Weights of a small GPT-style language model, trained from scratch on English Wikipedia: LayerNorm before each block.
Each number is 200 + 40 x the weight over its row's rms, rounded and kept within 0 to 999. Layers, rows and columns count from 0. The size before them is the row's rms in percent of the matrix's.

# layer 8 MLP up, 640x160, rms 0.0923, rows 315-364, columns 128-159
098,248,171,184,219,170,119,152,186,213,213,205,188,260,218,198,158,206,201,222,169,178,207,219,240,224,190,173,172,223,210,249,191
087,212,248,198,160,221,241,267,181,159,259,210,151,152,247,194,188,209,260,221,259,229,180,206,232,233,139,169,262,230,173,217,226
094,195,145,258,261,175,149,217,188,237,232,195,186,189,173,177,114,246,209,219,146,231,183,154,203,211,173,216,174,182,185,217,159
122,211,164,199,276,165,182,189,208,100,230,255,204,203,205,172,170,247,188,192,171,194,201,105,248,243,196,164,217,208,173,228,216
113,178,244,103,259,244,153,170,158,177,244,250,185,195,194,232,213,208,195,141,246,202,205,168,230,186,152,224,227,233,175,257,166
081,234,281,104,201,210,210,180,162,224,198,224,209,194,147,147,262,202,158,176,154,212,295,169,220,248,72,208,178,170,207,165,195
099,208,209,75,199,179,223,185,261,190,195,165,213,317,211,166,221,194,282,244,201,212,189,202,184,308,162,89,289,290,182,199,249
090,173,169,119,218,173,264,149,203,131,201,178,231,239,70,134,166,222,167,232,204,211,220,183,220,182,195,155,183,221,203,254,200
088,244,293,214,155,197,247,183,185,218,182,235,194,211,233,213,188,202,182,146,172,204,204,231,217,232,165,204,259,222,180,204,124
111,240,208,171,238,119,212,155,165,235,209,208,256,196,187,186,247,186,204,151,220,188,249,179,202,298,215,284,237,164,169,218,160
091,198,166,198,198,219,208,183,200,199,163,248,222,204,176,215,198,230,138,239,223,179,200,219,278,223,184,227,213,261,173,298,176
121,198,262,214,179,215,252,170,198,108,168,211,199,201,181,257,236,143,176,236,84,174,300,199,225,239,247,188,266,213,154,210,165
108,200,233,177,232,197,103,234,181,199,166,251,271,123,213,183,200,185,218,196,178,168,227,235,138,213,208,249,186,310,207,207,151
088,244,234,241,232,245,272,177,206,146,208,199,183,153,218,222,121,195,157,185,212,235,105,231,136,213,198,159,288,157,180,193,138
084,240,193,196,238,117,217,231,210,162,262,184,269,214,180,235,192,208,193,218,235,237,221,245,168,158,167,227,240,212,152,184,109
099,266,229,136,231,153,207,205,154,214,244,217,191,256,173,270,239,196,205,186,185,188,288,230,209,186,220,268,148,112,192,189,162
094,210,178,149,269,216,244,205,209,119,226,188,140,257,189,189,171,198,124,212,153,191,249,233,212,170,153,280,242,279,126,229,142
095,216,205,184,179,210,212,183,148,112,213,198,168,197,166,101,174,174,185,243,200,214,186,164,200,209,205,161,187,168,218,313,225
100,215,227,152,193,210,148,128,178,217,244,226,255,192,188,170,153,203,281,175,171,196,167,188,228,204,188,182,209,171,241,174,168
090,176,202,179,189,175,181,144,206,200,226,240,200,198,255,142,150,239,141,200,276,175,142,207,185,171,122,283,194,203,209,210,244
097,202,243,144,189,182,197,190,177,226,162,190,248,196,238,173,157,194,173,173,157,214,152,201,190,258,244,292,258,204,199,193,155
099,244,169,129,203,219,138,181,162,190,221,202,247,141,241,280,262,229,198,158,207,241,154,224,113,202,270,138,243,146,202,203,236
103,193,241,177,255,224,216,100,216,229,309,265,270,214,189,147,249,179,215,226,174,178,287,214,151,191,194,199,189,180,203,197,153
104,276,199,188,220,186,232,184,218,219,250,203,186,148,193,198,257,170,205,187,167,211,251,169,173,203,230,156,268,186,180,187,131
103,212,122,139,172,180,177,181,237,190,147,214,175,323,211,200,202,208,233,213,231,218,191,178,242,244,127,176,243,218,194,199,201
098,197,248,223,175,190,273,95,217,211,153,216,179,163,189,204,166,204,195,254,154,184,264,179,209,232,251,239,236,167,156,188,235
091,247,134,264,183,125,223,177,180,198,244,173,237,207,173,191,159,282,181,250,205,238,178,191,149,218,197,175,182,224,232,230,219
100,252,193,157,309,170,234,201,133,204,239,236,210,140,215,153,196,187,203,231,181,225,165,138,140,208,232,210,177,146,176,281,188
093,210,208,243,175,232,185,190,171,246,203,189,189,271,138,249,198,197,159,223,203,213,244,204,208,174,218,210,154,291,151,195,160
107,220,177,203,202,157,129,252,193,219,162,240,288,219,198,201,235,206,214,164,213,124,292,212,229,256,220,205,218,231,198,216,215
100,247,195,227,166,225,143,96,167,125,171,220,209,194,226,188,140,188,175,276,143,198,236,165,195,212,221,243,150,161,213,234,236
102,153,195,154,240,229,193,144,193,137,154,204,188,180,179,206,199,251,155,228,201,210,200,104,185,221,179,212,177,171,188,178,195
097,200,230,196,200,142,169,187,186,186,201,225,203,162,253,201,206,230,178,253,136,186,188,155,212,188,201,180,226,258,187,340,164
106,194,181,215,222,211,197,210,261,257,167,201,233,219,195,219,218,191,143,323,193,214,206,195,230,261,204,237,186,284,175,220,139
093,250,219,172,124,161,212,184,235,185,241,226,187,186,163,166,189,158,158,234,192,134,226,181,159,269,120,190,252,208,185,266,185
104,219,233,188,190,192,253,208,270,176,262,240,135,237,151,231,196,195,190,217,215,194,178,180,238,185,201,195,185,249,192,165,138
095,204,155,109,226,145,195,106,169,147,243,212,187,178,189,221,267,180,255,203,167,212,179,215,189,294,222,192,185,174,180,210,123
096,277,122,180,156,247,157,204,246,188,240,261,253,238,198,211,157,227,212,202,162,184,196,234,222,165,213,172,196,197,170,275,193
100,200,232,226,234,173,172,179,211,174,200,185,280,139,243,167,214,219,240,233,190,194,241,229,160,259,220,157,280,180,133,193,231
104,180,156,166,274,165,194,206,190,139,219,217,273,248,134,232,228,274,162,248,208,199,192,126,256,248,212,195,191,259,112,210,147
093,222,255,161,227,182,210,215,189,183,233,200,151,222,205,181,132,178,186,174,213,203,189,216,127,232,168,227,225,188,154,230,242
095,208,223,243,197,177,218,116,313,130,104,180,252,183,149,261,238,196,154,232,212,222,177,177,181,204,210,180,223,191,159,241,113
106,197,197,192,211,220,209,198,175,175,198,205,193,241,196,141,221,153,180,240,232,206,300,94,173,205,156,206,202,180,145,234,254
104,273,182,143,235,208,172,192,300,223,254,229,207,193,225,205,224,215,213,196,137,183,206,233,199,172,199,224,198,139,192,199,199
084,249,154,224,203,136,156,182,198,136,126,199,177,214,185,146,182,225,195,169,180,247,171,206,180,240,161,175,237,219,198,183,125
105,196,235,200,189,218,190,205,308,183,202,203,217,186,150,193,217,177,185,237,202,184,178,231,187,310,176,157,215,276,136,226,131
103,181,184,156,245,182,211,239,232,123,189,175,181,204,214,154,169,217,185,155,239,196,208,231,199,209,172,170,188,253,173,246,184
100,195,248,162,194,249,189,167,168,191,215,227,217,221,113,251,192,134,267,173,160,142,162,173,283,267,298,196,176,243,190,185,106
099,266,213,208,221,214,132,194,249,284,240,205,214,233,232,181,144,153,208,208,215,214,186,194,265,146,232,174,240,148,176,180,143
089,155,224,152,252,208,158,191,208,262,163,235,255,107,170,252,186,184,235,236,215,179,198,228,154,248,221,195,257,211,174,164,153
# layer 8 MLP down (transposed), 640x160, rms 0.0797, rows 315-364, columns 128-159
073,157,249,237,165,215,146,95,143,207,221,260,280,199,243,275,232,215,155,197,230,249,232,215,217,208,279,176,221,253,233,250,180
075,181,171,220,212,232,172,189,181,169,166,289,152,217,236,134,218,119,150,174,166,218,265,191,222,172,222,216,252,106,216,162,277
096,243,262,181,139,107,224,178,171,239,220,243,164,156,227,252,169,162,132,163,193,246,259,153,148,202,241,248,114,184,190,187,128
143,186,234,156,230,222,253,227,224,229,223,198,194,192,210,180,223,149,256,243,212,187,160,225,220,128,168,268,255,133,213,169,204
130,225,202,146,268,284,224,238,231,168,195,219,156,247,179,248,134,202,232,167,197,212,186,234,237,115,141,169,177,209,195,252,168
074,164,170,204,203,244,133,223,168,187,218,213,184,137,261,184,192,157,156,232,254,144,133,200,214,240,156,237,208,219,179,209,301
103,196,161,224,222,157,159,227,170,224,157,247,284,152,264,244,122,206,92,147,263,246,222,171,192,223,224,141,222,166,224,235,173
087,207,252,199,196,249,162,203,174,283,110,217,191,187,165,245,211,179,169,174,174,187,273,202,327,222,206,144,205,246,228,194,167
095,223,197,226,270,177,249,221,130,137,268,157,201,239,207,222,188,134,109,167,178,150,204,203,186,212,151,248,143,246,202,260,250
104,127,226,239,167,245,188,204,227,153,222,190,193,225,177,215,194,258,226,211,184,182,142,174,212,206,180,230,207,187,241,216,238
083,235,169,228,167,172,284,195,176,204,198,308,153,165,201,206,204,137,198,175,210,195,139,201,215,177,227,177,180,223,221,182,139
113,179,175,207,175,178,222,169,180,193,221,249,202,215,177,120,228,236,161,154,189,216,220,275,214,204,169,181,198,191,228,121,223
107,243,208,167,146,181,200,193,260,225,240,175,208,185,173,178,216,216,212,188,162,194,175,197,185,286,252,271,240,198,210,206,187
093,181,214,109,177,195,190,176,222,226,161,223,216,216,190,146,247,162,148,166,229,250,170,203,216,310,188,258,228,129,194,194,320
062,203,187,154,117,212,267,186,213,192,67,167,212,146,201,209,165,226,183,250,241,187,239,185,192,176,205,209,193,201,188,138,189
099,179,175,161,209,112,221,233,248,241,211,238,192,170,238,161,177,195,208,246,167,150,247,217,180,154,181,152,172,188,146,189,224
095,185,195,215,136,184,175,300,265,208,202,211,194,186,191,223,177,156,146,211,253,291,212,277,126,189,197,139,204,158,237,158,259
109,249,258,162,243,168,214,245,200,176,137,135,215,160,146,248,213,201,214,203,165,221,206,278,239,200,133,247,209,205,304,81,235
109,188,230,219,144,173,247,275,279,233,164,246,210,208,193,233,151,181,169,260,229,195,156,233,156,243,225,181,240,261,201,38,250
082,254,161,275,157,180,284,204,219,208,219,158,161,238,255,237,138,133,192,200,181,217,147,198,154,148,227,225,325,155,165,161,206
105,153,220,193,199,221,290,217,177,215,255,196,200,237,267,264,122,179,89,161,192,221,168,214,220,189,197,234,225,158,242,144,252
105,291,145,201,252,133,223,175,216,203,228,243,269,186,192,164,244,219,180,214,162,180,206,212,228,193,95,194,220,228,197,225,155
109,237,192,222,159,152,214,144,244,204,205,233,238,184,165,166,159,161,212,212,113,207,208,196,130,193,192,132,203,141,308,110,208
104,158,241,158,212,235,222,261,181,139,144,272,218,235,203,222,167,194,139,183,231,221,164,216,223,181,186,188,156,139,232,75,252
105,230,237,249,184,184,237,178,143,224,207,218,175,247,187,198,137,198,151,145,196,195,194,201,188,164,198,226,187,183,234,138,204
096,178,174,278,86,299,120,243,131,247,190,227,156,181,207,195,198,199,115,190,229,201,180,240,229,234,173,134,198,205,166,227,195
075,205,211,154,186,223,222,237,222,223,102,311,299,253,172,198,127,244,203,239,202,214,201,178,184,180,168,223,192,222,199,217,231
100,184,161,179,180,219,176,182,276,178,171,235,148,250,193,177,204,168,252,208,208,91,222,162,183,191,179,208,279,219,189,189,205
090,241,220,200,178,225,209,239,130,174,280,255,181,193,169,206,210,207,168,197,247,156,172,168,218,248,287,178,247,201,218,230,152
116,198,188,225,197,248,168,138,169,205,254,220,195,146,164,155,207,225,256,216,159,231,148,165,238,209,185,174,210,270,180,196,144
094,131,225,145,217,170,149,262,192,169,206,230,207,164,205,256,277,239,241,173,261,169,159,245,242,168,151,149,191,179,159,205,183
098,196,155,199,216,246,158,195,179,165,194,105,275,202,220,185,233,276,204,227,241,230,185,141,263,158,155,181,263,148,195,93,154
116,228,158,225,165,201,189,172,209,205,182,160,175,173,209,182,286,215,190,189,215,217,218,181,182,163,116,148,209,158,248,107,247
097,195,238,170,149,104,224,240,168,183,111,261,169,136,165,235,260,212,232,195,162,160,323,129,195,212,194,198,244,169,202,224,260
086,239,210,150,180,190,226,217,219,187,133,295,184,138,166,169,271,202,242,211,129,184,217,251,206,232,195,268,126,236,164,173,213
103,222,245,180,206,176,196,163,245,204,247,194,242,234,249,179,165,231,157,181,211,190,170,207,183,207,173,175,260,220,168,166,194
087,174,169,238,219,248,187,246,229,171,234,227,203,249,193,156,184,239,124,214,321,171,205,194,155,189,190,166,184,167,228,143,238
091,185,180,184,217,219,189,201,237,207,125,221,196,175,149,206,191,218,152,167,175,204,187,195,153,159,191,285,144,180,188,197,201
085,117,181,254,109,252,236,214,193,190,180,135,191,237,151,204,204,223,157,148,237,209,188,210,204,192,218,195,112,219,313,180,227
107,205,252,221,237,220,156,132,180,264,235,283,211,214,191,176,260,203,166,223,205,178,242,172,204,194,192,247,92,215,149,205,164
089,252,216,275,157,189,129,208,160,307,141,240,202,154,277,210,235,202,194,182,137,198,259,205,193,229,245,184,179,251,220,253,143
091,168,229,253,218,184,250,176,145,210,175,211,207,155,213,195,208,175,148,122,169,268,207,188,241,246,192,184,172,179,261,139,156
124,158,249,175,222,258,205,193,210,258,234,122,206,201,107,172,248,171,263,183,208,249,175,226,184,199,162,131,157,241,226,55,220
112,232,107,141,186,245,239,141,199,226,184,216,214,253,125,191,233,214,199,249,223,177,97,191,208,171,170,183,260,210,138,163,177
070,178,298,207,163,213,192,202,225,182,201,192,186,211,189,227,212,192,203,235,184,242,126,186,239,194,201,230,132,210,236,178,245
096,263,183,179,153,198,169,208,178,162,109,229,158,269,207,240,181,155,225,210,216,240,81,235,182,229,226,223,221,182,240,168,188
112,212,223,262,170,232,244,216,189,229,127,166,170,221,214,290,227,164,90,176,194,212,184,210,209,223,162,174,273,219,145,206,216
112,184,191,173,230,189,152,202,226,193,281,185,182,232,209,211,134,136,185,212,173,153,191,218,164,207,202,187,237,189,195,165,240
102,107,179,222,173,284,195,255,172,232,176,193,155,209,189,161,196,242,129,201,262,257,207,217,158,235,147,216,216,232,202,125,212
079,218,162,185,193,231,173,235,173,182,198,208,193,212,140,158,190,238,136,142,189,290,197,199,187,190,184,301,210,220,198,189,242